Part of a small language model's weights: MLP 1280 GELU, 11.7M parameters.
Each number is 500 + 25 x the weight over its row's rms, rounded and kept within 0 to 999. Layers, rows and columns count from 0. Numbers have three digits each. The size before them is the row's rms in percent of the matrix's.

# layer 6 MLP up, 1280x320, rms 0.04, rows 1261-1279, columns 0-79
089:497497513495488490431489491503542509478517538468492486530498498444462500449522469479512514511517497495495495512460534518489460511471554482504525506504478513543495483519483487448483473489508541468518509518510507490522491506475538504486495464
103:516449502543481507456500486529491474520459513501512431527546465501521472517519524495534512509524480526545513482496495469521452507508473452521515463480476513498428470504470496519482489500492470497484509494527467500517528540457531479441535508
105:500498496521485473501485540527533484504485451510470474516557519478467519507504485473510517457509474545484474466493502441491495488492519529463474511496520505489443494506489485517496501498544531463469513521462500516501501509460476479493482531
097:507514525532476480487549499520494453526500491461504490479534470530471505480507497492499484525513467493464493463550498475497516460524495507529500463510516487522480454502526478500485540458526503488459538496459487459532454503514502496531517464
105:495515478530514513483468499482543499543519518534504485512602472508476502514460484480474504475499497526469493510554525522523524553540534517491520472493506480502500487523468487488492496501505473544506498489482524538498499489488524527493491482
091:497533508495456520479514480467489511508511447514483481457476464492520512512504504494484520521529498494458459520537538519503483485493481531451505502454475531529495522531484498498483496482520513504448478505533477514482473485484494507507462465
112:521478518510482528500514500546503476488524519504476503542522490447494542489489525496474518476496510449492458491520483496475505463471520501483469488465505525496476534541510470501492555483524537530475461552467457450499459472458497526525516510
098:504501512475507545469427496494478488499480485479517487465501525518536469508486496477549526463495482509477526478503499504506514469477496472517500491442531554492448497494478502510511520486512524453498488511506503494555499522500483512477526462
102:497507504474469543479484484517525487475449474525545487535485436457517534488499472477512502511506519469496541479503521438522472523501482524547558507474482472531500432510478478480478531483516546471509510479506461496522468479503494532493441514
102:509528539488488526451481471510552479491484505481471512512521524538499465524514493472489501552465544488469519486496502485486467522525553478527503503482485447488509515534491515495492519547486496475508535504477512468486496509483524496497473529
099:519470476520501524514509508511534501509554516486533497490555497497500520513460465511470528524514467529477466514501495488474502508463524488488491500503464498473525488493472483483477505508518539482494541456524491486490482524461514541483518457
104:483503544482479511442507499507486514488526520538521509480524482495519547463516529468497494496471512499455484492502510523503494489539482485511493480507484476490470481501473454481474526525434498514515487480485484487487510509478525516530457491
101:531532503520432537506511495531493495497485457495475523512528457448487461509503459472505488468454505503512511467491528480501517505513495486493542482493526490518518450526499552489499545493470553508499473482454491512537496519503478526525527513
101:483493449532522525494499516544513493511488495522513490505497508488499488499534493508489474471473441507496429516509516524500512521520519497484473455508472526507547489511471505489471472504512531518531500483509490482519472550458514477516504487
105:476507509494500533512497498503463525539505532501481507460497512509503480471515532506514536453532489511517472519524492528506486487524517544513524495500446536480533507537493517502488534493533471460497519537516476480484504494470510480501463508
094:513499509501526538464513458514511530509483500482486471469478516544530507503538504454485497473475516557464499521538500530521479483469528507524504485497503568511480498535509446492488517484495473499513471510496461468482472471475480467493488512
095:480503498490436516482502474474479492502512494495519479469523511516513499475512456514507500540536520511518494471551445498541502465502462528517478456493509508531485538505494464511517548482510507504498452517530486460530477467499484492529516491
093:516522490492454547486494550456512513497514495499517491509484483490496506529501493476514487457525549513458492478497517521494539500464472496533530461514465513492496507551525479538495530502560489489476516465472466508470503532483504498513473468
107:526511501517482492551509487561504497535482527499480517498510535531516489526500521488516523474532474512506536474511447491552480501498472492515502500527491496468528496533527509492479503517508515522477550464461484515505500464495500499513481468
# layer 6 MLP down (transposed), 1280x320, rms 0.038, rows 1261-1279, columns 0-79
090:510517491491483500513493488501466495518478480513514504503511494520502506531478542481494517482469490537484518485547516507533529460486477521491541502486521511443501502474511474519491528481462496518484483498499532514489542518503512510534500554
099:469475496471492462509484501477509460459520516459571505502493493479499487508487535562517513512467529485505507461520479494515556530488535490489486487533475450505487444464518568491504522524556507519500462483502489510468469445517476503498525493
110:495467541518492508555513523465497537513455471489508526519460512483489482535490567518495498507528544493502499486535483491505476537514466457534505497492500513532529498513515474506451533506479533531508484533521479478476511530485492506510477485
100:527483506524490526481496524508550507546487493543478507540518538479485476517507473492508495484497495477520523514509506509488489473521545494529495512504486525486529456513471514515493517509512516464502506505543530548534534524522464484534491538
106:526531489477506513513489529492514528474469530472518491513510474543477507459506514506477526543544516519562544512472510507478523494568519501477520506501472467518482513478466531462499537513486469543507499504481466494504521527538525457465506543
090:534533497519475506513459525507517508491519505447505467497510497482525513472520492530532462482486512497474517510499480507486460519502484463499466519511493505460503506464499490503413534515517514519490540515482511507524528514488495479431549511
128:526502534510545519479506504543435467487538506520487479560468491496511534524580479483489490490523528499497459478510446506497500491508506491478501478508486490483471488518487495468503506467501515488530476498520477446496528492497524505505524495
093:500488517480537497518518504457452484522482521501535472478475485534477487512463508467522440495535511545501504536460545497555505507525482490475534493492459509525535474514550499505539492508485499529501518495529544495460476493502493530519490470
101:498528520564496492516484447494543500512540550513503465524525465507464453509509513478491486529541497465524547457465475500488523482505526519535535482547508505467501537465488579505513479516529487490534490531431522502499472526486517504500520473
098:493498502455493490492517504508465452497492494486564484479509496496457536509440466485527469496512508541473530488506533505498514468493550508517480494495426504519491463495487469519490466486487523529470513506501528502486514521474497496485496540
092:498476512525484522497489480495515482447485527560481523515500497508529445526516486487507467517527476554511502505489502539479539488520469490512530502502443477486516508446513516524477506531473530492527465514492499526492565498536481516489487528
102:455495518513519490490503528453480556486508475512528482509480556537519514506534460499477500518476456510547491508498472468515544477494529492479525458525451452538507518520459506553446535506515489481505468487551539533486511537501537514494492555
107:488468446523544505505508500472510480519543488490483516517526528477465505522530494475484521512451485535496456520487496515494494506491488552503486500513519516456523495501504506518453454494496509504484540503482485468482541490501523477544540507
102:497508480526555522524475431531468479468508490490466522523498459471558494515471536532526482485498497480539494513495483522527499456435478488513486530552471457489476537487507527510434516497468498506508468517474531509483484516519503505494489528
106:520515522503477511512489459497544550501440517476504542507489500486491497493505482513487488517505493518519508473543489504483516467576488527460504520492531496521503529507508529496486494533532496547514561544475582500491526486544484548492495502
096:507512522457475493546461528435551522472496510511479529497501504482486524505517470524491517476499443490534517504499508437463440507551511508506473487487495516506551509498487502498448495513478558504540493513508535515542490515537530531487531495
100:473460545474532521510501471503464539543496479510486517492538552511470494472497493470483458500480514515490472531506509518506509483495489534470497470490536488448476521494516509469548515523543477507517487466488509510514487534527497469501490519
088:498487486457505509470520515553490490506494532509511519511489494472462496465500484510466503506528505469538492527483512500505496519488514539483482497482515503504495514488494528499507492500515466520495534547502553492503515508549498536490509488
113:478507516519497519468513473530515467493504470513476486497510498509428513467496510496486483502514478549482515537485466495497502530513488550490534467485498465546554515535454501471492466490508478498516494510521525511452542486479516515468534514